{
  "vocab_size": 8192,
  "hidden_act": "relu",
  "norm_eps": 1e-05,
  "qk_norm": true,
  "init_std_down": 0.0744,
  "optimizer": "soap_variant",
  "schedule": "wsd",
  "final_lr_fraction": 0.0,
  "dataset": "wikipedia_en"
}
Each number is 128 + 24 x the weight over its row's rms, rounded and kept within 0 to 255. Layers, rows and columns count from 0. The size above them is the row's rms in percent of the matrix's.

# layer 4 MLP up, 384x96, rms 0.0747, rows 333-368, columns 0-95
size [102  99  86  89  99 102  86 102  82 114  97  94 103  88 110 109  85  94 106  91  95  92  96 106  95  94  95 101  89  95 108  94  93 102  99  96]
[[100  92 136 124 125 126 121 156 137 143 157 108  99 145 136 112 121 171 143 121 106 142 154 161 171 167 129 158 177 109 118 132  91 129 138 104  81  85 118 172 124 144 107 126 111 112 161 128 122  98 156 149 117 138 117 142 122 168  85 124 123 118 123 123 107 147 185 113 152 171 110 126 137 112 132 134 155 143 131 113  88 143 158  93 148 121 129 160 167 143 150 112 137  67 140 137]
 [119 141  93 142 103 139 165 109  88 155 151  93 119 161 131 122 154 134 102 110 111 141 150 159 150 143 145 117 126 159 137 140 130 160 160 106  87 129 142 128 115 128  84 165 128 158 155 152 155 134 120 136  83 107 143 132 141 121  59 123  97 131 121 125 177 103 144 143  93 135 143 126  83 117 122 120 176 134 137 143 131  82 127 120 169 111  94 100 111 153 114 146  92 156 126 102]
 [ 99 138 125  77 119  96  92 143 118 134 100 160 123 136 140 146 147 138 146 153 137 111  87 115 136 130 121 135  69 119 151 130 155 123 171 166  95 128  67 135 135 131  76 183 132 110 108 123 120 150 114 112 145 140 118 126 159 150  72 113 141 120 121 170 134 151 137 146  97  94 135 138 129 129 160 129 145 153 124 154 164 110 102 126 115  89 100 142 164 155 137 154  98 124 149 126]
 [108 143 123 111 100  99  83  76 121 158 102 109 124 106  81 100 144 141 155 172 126 132 136 117 147 128 116 115 131 115 120 176 155 125 128 112 175 139 120 108 174 131 115 111 138 135 109 114  97  92 127 129 130 111 115 164 124 113 123  52 150 116 113 143 122 142 144 111 113 169 105 146 137 104 119 188  97 160 122 121 125 147  93 121 134  83 124 111 146 101 137  94 165 136 123 124]
 [126 107 135 114 112 102 169 144 134 165  77 111 121 135 120 139 119 129 171 129 124 141 115 130 177 107 130 113  89 114 128  90 140 107  90 150  95  98 155 143 127 125  77 170 145 130 139  96 113 111 162 138 157 130 146  95 109 118 145 115 105 155 147 117 114 119 161 161  99  97 152 142 162 170 118 131 133 153 110 154 189 147 175 127 120 153 143  81 118 115 139 128 141 114 110 151]
 [115 126 118 131 117 141 182 119 113 140 118 116 138 121 180 106 148 157 163 121 151  87 141 129 134 159 122 137 140  90 152 121 138 103 115 139 113 124 104 193 150 169  79 154 126 129 155 152 104 151 136 123 138 179 115 115 176  92 140 134 152 131  78 113 129 167 162 145  89 126  83 148 134 101 111 125 170 113 160 128 146 154 132 127 118 138 122 142  92 117 124 136 102 115 122 151]
 [166 121 127  90 151 100 175 112 142 158 140 141 123 155 165  62 160 104 160 148 158 125 106  99 113 154 146 143 134  98 161 164 160 105 110 111  87  95  84 156 155 123 128 124 106 113 144 129 125 125 151 147 149 126 104 117 135 166  98  80 128 124 145 154 132 105 128 108 119 156 127 104 155  97 118 118 156 125 148 143 152 142 139 121  98 162 152 113 129 138 175 111 122  94 117 142]
 [133 159 118 141 133 125 136  91 154 137 149 120 127 134 109 103 109 133 137 105 151 116 101 140 174 167 148 124 136 126 102  91 136 106 117  96  92 129 114 155 129 139  94 126 128 155  94 110 103 117 154  98 155 155 206 155 114 104 121 131 146 165 132 128 123 126 132 121 119 101 139 119 104 104 127 126 153 156 135  99 117  49 104 131 162 117  78  88 137 127 135  80 142 162 120 147]
 [129 133  61 127 102 128 128  81 181 157 121 112 160 123 112 101 118 114 131 136 126 119 169 132  86 149  74 106 158  96 137 126 137 119 134 154 137 141 115 127 116 142 128 131 135 136 128 117 158 148 172 118 134 109 119 138 144 145 121 181  95 143 161  96 150 147 149  86 138 184 135 121 132 144 139 135 171 130 118 126 125 130  89 103 109 121 145 122 129 145 130  76  60 118 128 127]
 [101  91 150 123 153 115 125 136  98 149 117 117 115 178 143 128 136 159 152 102  82 127 102 130 155 143 132 161 137  75  95 130 101 149 140 205 151 147  94 137 109 149 143 139 142 107 149 121 125  74 117 123 138 143 104 116 116 152 154 107 148 123 164 143 105 186 170 119 119 114 123 122 119 133 116 162 143 127 144  88 131 151 130  87 133 131 152 102 171 133 148 121 148  99 124 115]
 [114 151 169 106 120 137 139 154  92 129  84 170 135 110 120 145 155  96 158 138 106 136 103 116 134  83 150 120 106  99 119 141 108 126 135 118  81 140 138 119 138 136 140 140 136  97  98 116 131 128 110  77 149  92  74 154 137  77 119 140 132 147 155 115 184 140 117 151 143 100 101 112 122 106 111 124 141 125 140 163 161  94 188 163 102 122 157 129 115 131 146 106 134 100 145 106]
 [117 104 138 164 138 161 136 141 160 143  81 116 159 174  87 170 127 159 163 177 126 151 117 115 149 115 157 142 115 118 145 177 145 104 132 123  99 114 170 150 124 125 124  90 148 114 138 158 153  82 141  94 127  85 127  96 121 164 137 135 136 124 129 176 144 158 154 130 134 141 142 113 111 118 160 132 150 156 135 133 164 139 127 128 167 135  95  90 132 125 123 108 108 120  87 129]
 [ 77  92 133 167 147 107  96 179 132 143  75 112  82 149 128 111 112 156 108 108 129 102 115 111 134 125 125 161 114 109 107 122 119 136 137  84 103 101  79 152 124 133 133 158 139 105 103 144 151  95  86 131 132 130  87 121 145 127 134  73 141 132 124  99 148 157 144 154 153 112 118 134 117 117 120 129 144 126 150  89 103 133 173  98 176 158 126 152 151 150 121 139 119 154 144 152]
 [113 107 108 130  96 114 154 186 182 136 124 115 101 167 132 145 146  78  85 179  86 132 181 148 125 152 153 117 124 112  92  94 152 118 134 139 144 156 184 163 143 142 134 169 116 115 136 130 119  96 134 147 107 127 121  90 133 120 121 153 114 133 112 149 115 117 137 110 146  96 117 116  92 116 134 152 173 117 149 108 110 150 131 103 106 124 137 129 135 150 165 104 151 125 130 151]
 [133 143 173 165 124 121 128 120 155 117 162 119 141 126 106 120 131 120 144 151 126 163  92 145 132 105 104 129  89 136 146 150  94  83 145  68 121 108 124 141 118 145 103 111 122 173  82 123 180 123 144 136 191 113 128 124 110 134 104 144 150 121 128 117 136 152 145 125 130 134  91  94 106 129 165  76 148 147 137  89 135 110 165 134  99  83 118 123 159 168 121 147 138 116 135 158]
 [113  99 108 112  98 121 142 107 112 142 108 158 152 168  85 156 101  82 103 139 156 104 149 117 158 131 137  92 165 125 121 155 122 122 171 100 105 117 127 149 160 113 137 158 116 145 162 120 135  90 118 102 137 103 180 164 128 143 107 157 192 140 127 124  96 101 158 124 172 170 130 159 123 136 120  85 103 131 130 144 116 139 106 107 138  98  95 111 133 140 143 122 139 127 145 108]
 [153 126 123 152  97 126 108 164 141  88 111 113  99 141 125 112  94 126 139 124 101 126 168 125 136 150 138 120 135 128 103 100 164 120 119 112 125 122 136  98 149 112 174 127 151 186 141  88  86 114 161 126 122  86 141 112 153 128 162 143  91 136 136 138 149 106  97 124 119 131 130 138 106 193 149 116 129 124 173 159 134  94  89 157 123 100 152 136 151 153 144 127  66 114 147 100]
 [141 123 146 119 145 140 118 108 127 127 117 119 130 122 124 141 130 132 102 221 113 125 164 122 177 123 103 144 118 136 107 103 122  82 133 155 125 152  99 116 177 142  86 128 157 119  77 115 101 127 134 157 140 125 133  85 117 145 150 164 139 177 109 112 148 155 154 140 117 136 146 153  91 141  99 147  78 115 140  91 141 111 134 113 145 145 109 116 162 129  99 128 106 107 131  88]
 [121 127  97 121  90  81 150 108 161 116 137 116 128 107 110 157 103 117 124 159 110 109 165 101 129 101 123 135 172 120 151 151 148 148 131 125 133 176 157 127 125 106 123 112 127 108 160 118 145 115 119 196 165 137 162 132 144 133 114 111 110 102 140 122 114 130 144  87 111 103  66 144  98 154 125  90 195 142 126  96 122  92 108 156 120 141 120 161 108 120 118 134 103 133 140  96]
 [123 158 155 133 129 111 138 119 128  93 145 112 148 124 166 168 124 155  85 119 112 149 132 174 155 121  82  89  87 128 116 141 140 127 154 122 112 126 133 134 137  87 137  97  97 162  91 144  95 140 167 107 168 162 100 112 136 103 136 110  84 138 149 102 128 105 111 102 130 108 148 130 154  72 140 120 108 124 115 147 151 122 111 157  96 146 149  94 150 121 127 154 172 126 120  87]
 [137 147 113 155  97 158 112  99  96  95 123 126 131 136 147 158 168 146 109 132 132  82 124 144 136 141 102 130  99 128 144 146 114 153  85 107 112 153 105 128 159 109 166 137  66 101  96 127 135 161 150  89 161 151 128 110 101 124 184 134 161  96 173 140  99 117 131 129  93 121  78 133 125  98 129 119 131 138 121 180 142  91 161 143 137 128 133 128 125 106 139 158  95 129 135 129]
 [159 130 139  91 101 141 120 146 116 135 142 150 121 155 102 154 130 121 165 115 159 110  88 124 120 129 135 140 125 110 143 139  92 134 113  98 163 107 166 100 169 129 137  93 139 118 132 152 143 143 157 173 154 109 106 126 151 148 125  94 133 129 149 143 101 155 170  79 103 137  81 144  91  92 119 172 139 126 121 101 120 152 164 150 117 129 134 122 140 201 125 110 148 172 140 117]
 [116 132 120 159 115 148  98 121 109 113 140 118 106 133 161 121 184 126 156 136 144 101 128 116 134 108 113 160 102 118 136 144 115 105 108 103  93  84 140 131 148 112  99 125 114 166 123 131 120 117 105 144 121 104 112 131 121 103 162 146  80 144 105 107 153 102 124  92  75 110  88 140 166 101 124 158 116 132 145 139 157 136 120 155 109 113 111 150 131 126 154 108  55 161 188  92]
 [113 133 103 101 128  94 164 131 136 168 129 143 130 132  86 114 127 126 172 147 162 104 117 110 106 140 123 118 154 118  95 133 154 134 130 152 164 144  96 158 139 157 178 115  88 138 134 126 122  69 171 155 128 137 117 131 139 136 160 161 123 173 132 110 115 161 150 107 112 149 157 104 119 123 143 135 146 130 187 141  86 102 115 132 169  98 120 114 169 148 155 107 155 107 153 130]
 [128 115  96 133 108 118 166 148 110  97 125  97 143 143 114 118 133 123 144 155 100  94 149  96 124  77 159 159 150 149 174 123 146 155 117 104 113  85 154  79 133  87 117 148 164  96 108 159 164 174 145 116 145 155 159  96 119 135 111 143  74 131 110 115 151 111 134 121 100 119 109 156 109 126 133 111 147 159 134 125 133 114 100 148 127 114 133 183 128 107 160 141 157 153 129 113]
 [ 84  83 127 130 111 119 158 126  81 122 130 114  92 141 120  93 139 104 154 127 110 105 128 140 152 142 108 114 124 124 131 125 129 156 153 192 129 151 162 127 149 144 151  85  76 121 121 114 140 141 127 155 128  93 132 135 146 110  71 154 106 144 172 117 115 158 125 141 142 116  62 129 117  79 138 144  92 120 130 145 145 149 183 124 158 143 113 117 112 140 148 133 136 160 118 112]
 [143 122 144 169 148 110 128 142 194 132 152 142  96 146 116 159 124  90 148 153 103 171 122 128 119 166 117 118 126 116 110 129 100 128 137 128 135 145 176 122 105 117  84 150 118 125 126 107  96 126  86 192 159  99 125 149  90 141  97 127 153 118 168 132 126  91 115 147 146 106 107 141 104 112 138 126 140 147 138  91 168 110 168 107 136 124 115 156 159 156 145 165 106 135 153 120]
 [133 109 123 174  86 162 105  89 104 120  89 106  99 128 127 102  88 122 128 137 125 149 138  91 161 115 176 105 123 130 136 140 156 130 111 143 107 141 132 154 135 157 165 153 107 128 102 100 113  92 161 134 118 142 107 125 133 143  98  98 128 147 131 123 122 162 169 128 112 119  95 125 171 126  93 159 120  98 164  84 144 163 120 143 158  87 156  75 112 142 100 147 131 117 137 137]
 [136 108 127  96 150 146 122 159  98 147 110 135 147  71 106  99 119 108 174 156 159  83 134  89 132 132 136 106 117  99 145  86 134 155 109  66  86 173  94 136 133 105 137 136 120 124 148 127 126 158 155  92 137 166 127 160 107 163  97 136 104 166 108 120 157 157 116 114 121 146  98 109 111 112 108 117 138 172 131 139 141 147 136 133 140 130 108 110 118 169 155 134 118 112 158 137]
 [ 66  55 112 161 113 159 132  82 117 150 124 139 119  93 123 141 129 156 114 117 135 113 178 111 126 119 140 141 149 151 160 110 106 127 139 106 140  86 112 145 114 109  86 135 164 123 128 150 155 101 112 134 185 125 133 115 124 133 123 149  90 159 116  94 101 127 167 100 109 141 150  94 119 149 116 101 145 108 165 148 136 134 173 133 133 167 107 141 114 151 125 139 127 116 155 112]
 [123 130 129 154  77 101 106 119  87 160 107 131 141 125 135 133 104 135 134  90 121 133 131 139 145 125 120 152 144 110 129 151 131 110 101 129  80 105 172 108 122 188 114 138 135 111 122 125 103  69 149 119 129 173 168 126 120 100 136 114 149 112 132  67 167  97 139 102 134 158 107 152 142 139 105 123 101 139  84 110  99  85 122 128 153 114  95 126 136  88  99 117 126 147  87 133]
 [ 88 117 128 143  99 104  86 125 125 150  74 123  88 130  91 164 156 117 134 117 110 138 141  95 127 127 136  74 126 137 111 134 106 131  87 168 126 119 139 148 134 125 120 103 126  79 154 152 170 114 123 165 108 154 126  85 132 130 146 167 145 143 157  96 138 116 147 110 100 162 103 144 118 134 148 166 128 101 131  98  97 135 112 112 158 165 135 130 115 148  94 137  97  90 145 164]
 [ 96 124 149  75  90 112 120  96  82 123 146 165 129 124  88  91 170 127 103 134 129 134 131 118 150 154  97 123 129 147 109 167 141 162 122 210 135 104 146 119 145 103 137 118  69 124 132 114 151 135 142 136 136 117  92 143 125 117 144 148 136 135 116 125 152  90 139 141 110 112 142 141 101 105 153 134 147 137 106  99 103 176 107 105 132 124  93  96 144 125 158 142 114 143  94 159]
 [131 130 111 140  94  88 134 119 131 145 124 140 129 125 141 151 167 109 142 153  88 117 126 114 146 185 154 129 167 134 127 125 144 146 161 134 122 104 115 162  80  97 121 137 109  99 151 123 148 160 139 119 185 179 118 140  95 171 172 141  90 107  81 118 132 102 165 129 110  93 121 111 112 125 128 116 100 151  91  81 131 114 127 119 166 129 140 157  93 122 141 139 128 130 100 137]
 [130 125 139 129 150 120 174  95 134 134 146 140 183 127  98 134 140 110 127 119 110 153 139 138 137 131 132 120 111  66 141 149  96 143 124 119 110 116  97 121  93 118 155 165 134 121 103 136 124 124 140 132 145 141 123 121  84 173 154 126 131 108 111 101 121  97 113 109 147 138 160  75 140 113 125 169  88 151 162  99 197 136 110 111 172 161 118 159 157 136 123 186 115 123 116 120]
 [147 126 128 152 110 117 140 132 155 106 155  90 106 148 127 122 119  81 139  90  56 132 123 162 147 105  91 123 101 142 170 165 128 107 154 120  90 179 103 126 165 145 133 137 164 130 138 114 156 121 159 121 154 123 125 135 143 155 148 114 111 138 144 126  86 125 141 151  90 138 128  94 147 168 100 158 111 121 139 115 143 107 105 110 137 156 163 111 156 141 120 111 168 136  79 125]]
# layer 4 MLP down (transposed), 384x96, rms 0.0743, rows 333-368, columns 0-95
size [ 94 116  68  68 106  92  70 114  89  98  88  98 113  92 110 102  76 101 124 109 103  71 102 109 100  80  82 107  90 103 107  70  65  94 112 104]
[[165 132  63  99 155  98 107 121 152 119 102 108 137 111 118 115 123 115 152 169 128 101 138 114 155  89 121 128 113 123 152 130 174 126 109 124 143 116 125 143 166 145 153 155 130 158 131 108  97 173 106 116 147 154 181 125 129 112 109 176 149 126 139 103 161 138  97 177 108 116 110 159  77  99 101 114 126  72 133 138 139  94 147 123 101 155 120 143 114 116 137 146 140 142 117 139]
 [ 89 188 106  89 115 142 149 111 108 125  72 108 155  67 117 151 144 109  99  96 111 131 159 125 151 121 139 132 162 124  89 109  56 161 131 116 141 143 128 124 142 111  98 126 113 115 131 138 152 108 158 126  97  70 128 120 140 183 110 143 132 105 132 123 138 114 147 156 115 126 128 109 132  91 129 120 165 119 130 125 103 127 105 131  91 129  98 135 112 158 125 126 122 166 126 135]
 [147 157 133 165 122 122 184 154 132 146 183 159 123 168 152 155 121  92 147 138 159 156 117 109 152 111 138  98 112 155 155 112 132 144  94 101 111 184 130  89 160 132 130 114 134 110 120 116 125 100 125  99 106 140 120  96 138 130 113 141 119 157 144 138 132 107 143 149 138 142 123  77 111 167 160 134 146 130 111 119 148  93 148 112 130  78 142 150 101 142 132 135 182  98 168 112]
 [121 123 170  94 108 161 130 144 117 188 121 161 141 124  94  89 110 129 122 153 104 131  88 108 125 141 160 133 105 150 127  82  99 152 154 142 127 115 137 133  98 104 141 115  97 128 115  99 134 150 163 172  91  94  93 108 157 170 145 134 163 118 121 108  93 135  95  83 150 113 124  99  97 127 122 115 142 130 146  68 125  96 141 106 115 146 144 134 147 141 109 125 116 151 134 102]
 [143 164 109  95 147 121 125 146  95 122 127 138 153 135 145  77 141  98 127 119 140 110 111 125 122 166 134 123 124  88 135 132 100 133 103 127 139 146 197 105 117 129 125 123 131 136 102 141 113 143 133 153 124  98 147 148 122 129 150 126 127 133 144 204 110 140 109 115 155 176 109 171 119 124  89 136 107 167 101 155 142 179 137 111 154 141 141  91  62 132  95 117 128  91 144 134]
 [130 118 150 128 171 156 113 163 110 163 149 128 125 147  98  97 126 105 124 126 104 194 148 137 124 116 115 150  94 132 141 138 134 141 102 156 146 128 188 106 117 124  95 105 155 149 130 107 105 111 147 162 149 125 132  95 180  84 131 149 105 155 146 151 138 139 136 131 181  84 131 152 152 161 102 142 126 123 165 127 118  82 154 127  98 125 132 150  98 107 135  88 124 108 128 147]
 [101 115 145 161 109 139 144 135 110  98  97 121 141 128 136 137  98  93 120  88 134 108 146 132 125 121 117 101 125 155  99  83  94  75 151 118 137 167 120 112 114 149 151 147 134 154 148 129  87  94 137 138  80  99 150 122 125 117 115 117 129 118  94 115  92 112 124 140  96 102 106 128 111 186 139  98 117 135 143 191 133  74 142 153  94 106 122 124 127  85 118  89 121 150 145 115]
 [127 143  66 128 127 171 142 146 110 116 164 151 125 152 132 179 114 145  89 112 114 133 108 108 176 143 130 127 107 130 103 102 123 101 138 181 146 176 120  99 140 147 116 137 130  91 125 137 105 145 140 135 145 111 124 116 117 163 121 161 129 155 119 134 154  96 157 100  85 125 113 100 143 144 104  61 148 183 116 156 155 139 128 146 132 170 103 114 132 107 128 115 150 122 112 136]
 [ 99 159 126 179 145 151 148  96 104 126 125 162 138 123 119  97 110 147 148 148 131 102 122 137 142  96  93 134 127 135 144  75 110 142 125 105 142 103 142 169 131 114 175 157 123 115  92 106 118  97 130 138 102 161  67 122 121 149 136 145 161 169 135 122 147 138 122 147 143 102 157 143  90 145  98 110 133 109 128 117 112  62 135 129 102 137 113 128 148  79 165 135 144  93 103 146]
 [157 105  73 199 121 124 121 170 106 120  78 127  95 127 135 155 116 113 112  87 120 112 131 121 152 113  97 143 149  95 140 134 127  92 130 124 103 128 117 123 104 126 121 106 148 150 128 154 108 102 141 124 138 146 136 147 128 131 145 129  92 117  58 135 129 134 105 134  65  92 158 111 103 158  93 138 118 123  94 133 156 125 120 106  76 142 105 109 160 125 151 119 112 150 138 142]
 [111 131 124 137 100 162  92 129 161 126 157 158 120 140 107 132 145 108 126 105 171 127 188 101 155 116 141  95 125 105 105 141 143 116 145 201 101 128 148 124 154 128 105 134 116 160 145 163 162 122 132 160 150 136 135  99 126 109 161 124 111 116 126 152 147 118 137 138 150 172  99 171  79 141 115 139 103 128 138 138  90 151 134 148 140 131 135 141 106 185 175 164 120 109 113 143]
 [119 157 129 136 112 135 120 120 142 152 121 118 131 147 132 124 138 141 146 150 140 126 121 135 126 159 179 110 177 145 118 144 164 116 123 112 127 138  96 148 171 109 120 147 158  87 130 126  94 153 157  80  69 108 164  79  99 129 151 158 132 105 136 125 103 109  95 122 150 119 106 153 118 159  89 108  90 124 145 176 133 140 175 136 113 119 124 155 120 100 163  86  95  98 110 114]
 [109  92 136 180 124 111 147 123 112 132 117 115 107 121  88 152 152  99 102  99  95 111 110 139 135 108 130 142 121  75 104 137 108  98 131 148 151  93 119 145 106 140  98 170 119 117 118 153 133 120 119 164 141 135 150  99  90 118 141 158 142 153  79 156 152 125  86 137 130 104 145 122 137 144 161 155 147 101 134 139 143 119 162 137 119  57 165  98 130 158 152  92 107 100 133 155]
 [ 96 136 127 146 114 148  74 125 134 109 114 121 119 134 137 150 157 107 118 116  87 131 131 103 100  87 129 123 124 132 168 132 137 101 138 101 148 122 124 132 119 116 142 109 109 153 107  99 116 125  76 112 104  92 118 120 110  72 153 106 121 119  94 107 171 107  42 102  94  95  76 150 123 105 133 125 126 118  84 120 121  87 105 159 122 105 132 121 129 110 124 143 132 120 149  95]
 [150 152 106 115 117 111 157 117 131 102  48 113 129 132 126 141  85 136 108 141 114 132 125  97 117 147 136 118 148 180 147 148 107 130 115 107 105 149 182 129 119 126 149 130 126  90  93 127  86 129 130 109 126 105  98 103 138  88 117 152 147  73 129 108 131  99 109 112 166 165 146 172 117 151 120 120  98 120  94 119 109  80 126 115 133 144 112 177 129 115 121 109 139 120 100  93]
 [138 101 151  93 119 130 139 117 127 123 115 148 106 122  98 110  95 122 118 141  92 131  54 138 155 149 102  79 123  97 108 138 125  86  92 115 130 137 147 133 109 141 112 134 160  86 122 122 139 118 151 142 174 145 124 147 135  87 129 116  64  82 148 147 107 128 100 114 132 122 135 153 165 149 159 116 128  95  68 119 151 159 112 128 124 124 111 107 124 162 116 126 119 100 109 161]
 [136 112 100 155 129 135 139  98 166 131 143  82 119 115  88 166  77 119 109 126 149 112 118 116 139 149 101 110 108 137 153  97 100  99 132 104  92 131 106 136 148 124 119 138 147 139 155  97 121 142 153 138 105 115 140 117  96 115 125 158 103 141 120 104 114 135 196  84 105  73 125 130  74 151 117 123 162 180 121 145 112 141 146 100  99 144 120 158 155 117 112  81 113 141 143 129]
 [117 168 148 118 109 156 131 118 158 140 162 124 138  94 126 112 146 106 107 167 156 164 163 122 140 160 118 122 109  74 175 120 110 115 142 125 126 117 127 117 176 131 141 165 152 132 117 124 130 151 103 169 144 122  83  89 111 142 165 159 156 146  94 101 143 153 168 114 105 115 132 132  95 141  86 173 120  94 163 102 139 146  90 115 111 109  96 159 148 145 122 122 126 116 135 129]
 [ 91 146  97  94 121 134 133 143 106 121  91 135 162 130 111  85 158 138  98 120 137  99 162 138 173 119 128 189 110 127 144 139 146 124 194 114 147 114 136  83 116  73 147 148 119 128  83 109 140 110 110 126 111 121  98  98  91 110  93 152 119 140 118 121 124 128 101 145 141 142  90 127 109 134  88  98 113 103 131 115 169 129 171 118 107 110 102 136 156 124 125 151 137 145 101 137]
 [123 147 122 146 106 123  94  98 117 149 108 106 117 121 116 130 133 120 161 124 154 134 157 152 122 134 147 108 151 122 116 147 103 148 126  58  98 169 146 149 125 152  85 134 146 129  94 137  99 151 161 138 133 104 104 136 107 136 115 130 163 126 162 108 128 155  86 106 135 140  88 188  82 121  83 163  89 101 142 165 110 147 145 119 122 120 135 142 135 114 178 141 122 134 140 177]
 [183 100 139 113 107 128 112 130 129 160 104 120 133 222 113 111 123 115  97 144 108 113 128 164 142 152 145 132  83 111 125 142  89 132 105 132 129 137 159 145 116 148 123 159 115 164 170  86 139 153 177 100 149 154  96 137 111 150  86 102  97 133 139 136 131 133 145 122 156 104 129 126 148 134 125 136 113 112 128 148 115  78  95 120 139 124  99 114 138 143 123  89  86 125 117 140]
 [118 156 132 130 165 125  99 137 136 176 140  96 113 127 170 155 118 160 135 114  91  94 167 143  60 132  81 146 106 158 127 104 132 140 156  99  73 152 142 145 155 109 113 139 136 115 147 165 144 130 144 147 108 119 104 157 150 114 136 158 105 110 112 114 134 117 126 138 128 125 112 122 135 164 186  92 150 144 100 176 131 143 161 118 112 128 119 122 105  91 155 154 118 142 133 112]
 [129 148 157 106 136 137 149 144 114 179 110 131  96  90  67 112 113 105  98  91 102  96 146 127 118 172 128 149 114 167 121 156  74 106 165 123 143 125 104 116 103 138 160  89 160 104  90 105 133 124 104 123 139 135 141 161 133 105 126  95 134 149 126 157 116 115 120 112 130 110 118 130 144 153 120 108 137 101  86 137 155 101 127  94 131 103 133  99 108 123 150  83 101  83 102 124]
 [124 147 143 127 134 102 129 178  53 114  98 138  91 118 139 138 132 134 139 129  67 130 126 159 111 125 120 124 114 130 175 142 119 143 169 124 121 119 173 170 118 136  78 155 146 133 168 149 132 142 128 140 118 167 134 143 128 117 106 131 149 195 149 128 111 145 118 109 122  80 149 142 115 142 101 136 164 150 111 125 156 158 125  86 111 121 160 123 112 124 146 100 158 123 158 137]
 [139 116 138 144 136 120 144 109  90 108 188 131 136 158 133 103  96 116 125 114 115  89 105 124 158 101 117 113 133 120 154 136 141 146 170 105 158 154 138 141 127 116 114 123 115 163 148 156 143 133 182 101 128 120 165 112 135 131 109 158 141 144 139 160  85 163 140 165 106 151  84  79 137 118 136 112 150 111 101  95 130 174  88  97  76  90 116 131 116 148 156 111 150 146 127 123]
 [144 147 156 133 149 172 132 144  93 163  75  98 116 149  86 147 138 102 111 106 149 119 127 127 112 121 135  94 138 147 152 106 104  80 138 117  73 131 150 106 173 141 132 150 157  91 126 101  96 136 100 107 109 116  91  89  83 163  74 145 118 111 105 113 142 100 119 149 144 122 120 128 158 165  96 121 120 128  96 133 151 154 138 155 109  98 134 133 136 131 110 116 120  98 110 138]
 [121 183  99 143 147 146 129 159 154 156 128 113 155 159 166 126 150 123 151  84 164 124 170 146 123 149 102  78 139 146 136 145 122 148 172 121  78 121 112 145 159 149 130 148 160 142 158 191 145 119 138 129 119 114 161 106 116 120 113 115 147 127 162 138 123 125 134 135 158 148 116 115 133 182 148 114 121 145 116 178 100 133 163 132 126 143 108 130  93  94 147 124 160 157 142 120]
 [131 133 138 112 154 165 117 163 111 138 133  96 126 182 161 153  90 179 127 114  83 140 119 164 100 142 158 130 125 131 113 137 150 112 141  81  96 135 100  74 133 106 163 128 148 138 152 122 102  95 127 105 108  97  99 162 104  92 109  99 116 124 152 140 132 144 147 140 129 119 181 157 154 177 134 116 110 178 119 143 122 109 140 147 101 147 123 142 118 124 126 125 158 119 133  98]
 [149 148 128  94 133 156 107 154 113 114 137 120 102 142  94 107 115 154 150 114  96 119 113 167 117 140 105 104 154 108 172 102 127 123 119 152 108 123 142 111  81 115 129 123 107 164 149 125 133  86  81 120 177 105 117 117 143  87  94  76 131 111 120 142 130 146 110 135 131 127 145 116  78 121 128 143  81 111 164 102 111 137 114 118 146 137 162  63 129 124  96 125 169 154 102 148]
 [201 114 151 150 148 150 115 178 150 108 115 120 115 179  88 128 149 141 146 118 100 145  84 131 106 128 168 122 132 138 138 119 146 140 114 151 133 155 115 131 118 137 146 133 121 113 136 144  93 128 113 155 138 183 116 145 129 155 123 126 151 101  89 132 163 141 150  65 127 119 128 162 169 144 147 163 157 121 134 108 119 159 121 133 133 153 164 123 143  85 105 129 100 132 109 173]
 [152 143 121 167 135 104 137 108 109 128 132  91 136  89 119 142  92 134 157 135 204 139 163 116 127 159 122 105 146 117 133 174 129 153 134 128 108 165 114 128 129 126 171 120 137 145 108 129 135 104 110 123 105 143 169  97 157 153 121 156 129 134 146 140 139 160 150 149 115 111  90 154 134 140  96 124 147 178 154  98  79 104 132 123 154 109  71 103 166 110 126 110 134 173 137 132]
 [150 105 177  91 170 128 149 139 160 108 133 107 153 117 142 100 151 154 140 123 137 125 120 130  93 144 112 136 112 137 129 114 117 119 122 133 140 159 147 112  95 122 138 153 120 111 141 118 141 103 139 136 116 127 171 113  73 102 132  55  87 141 147 137 141 116 107 157 162 114 106  92 125 186 144 115 147 109  96 149 132 102 153 112 106 118 133 137 101  90 131  65 133 161 135  88]
 [153 123 116 130 160 118 130 133 143 113 133 103 123 157 131 168 100  73 123  93 135 158 123 102 111  93 111 142 124 104 147 121 113 123 108  73  90 163 138 128 168 143 127 117 145 116 108 126 113 100 128 124  79 155 177 134 121  87 117  91  62 144 112 108  83 123 121 122 128 119 130 113 124 141 108  96  92 148 112 128 151 107 161 126 118 125 140 119 109 119  86 143 129 100 178  86]
 [130 134 170 142 120 181 137 161 119 101 146 156 112  86 160 170  84 134 129 128 156 156 143 135 145 138 101  98 122  95 136 142 148 120 110 151  91 142 106  94  70 147  61 160 148 129 113 152 121 109 136 174 147 125 126 155 140 115 142 153 128 153  74 122  76 148 126 134 144 137 117 122 143 145 121 133 123 108 127 129 136 101 159 171 133  91 142 148 114 135 151 141 124 139 142 104]
 [124 144 104 142 193 136 154 119 123 137 104  98 166 143 143 120 162  99  72 133 136  96 163 134 159 140 107 116 136  90  97 125  84 102  99 121 126 126 124 138 119 149 181 135 163 130 119  93  91 149 138 117 125 169 111 102 113  90 126 117  80 126 140 133 147 124 151 161 104  73 112 105 120 155  92 120 109 120 109 124 155 125 119 114 131 134 116 129  87 147 125 139 164  94 116 140]
 [159 143 131 137 131 124 123  95 154 125 114 192 105 104  48 161 106 140 125 119 108 132 132 136 133 151 116 104 136 145 168 160 132  98 121 135 117 143 122 134 104 139 109 118 103 129 138 137 106 115 114  98 135 164 114 116 150 123 118 127 113  92  95  91 131 119 132 105 123 132  48 110  80 131 128 105 131  90 155 112 111 149 133 128 135 113  95 132 166 164 173  97 141 164 148 124]]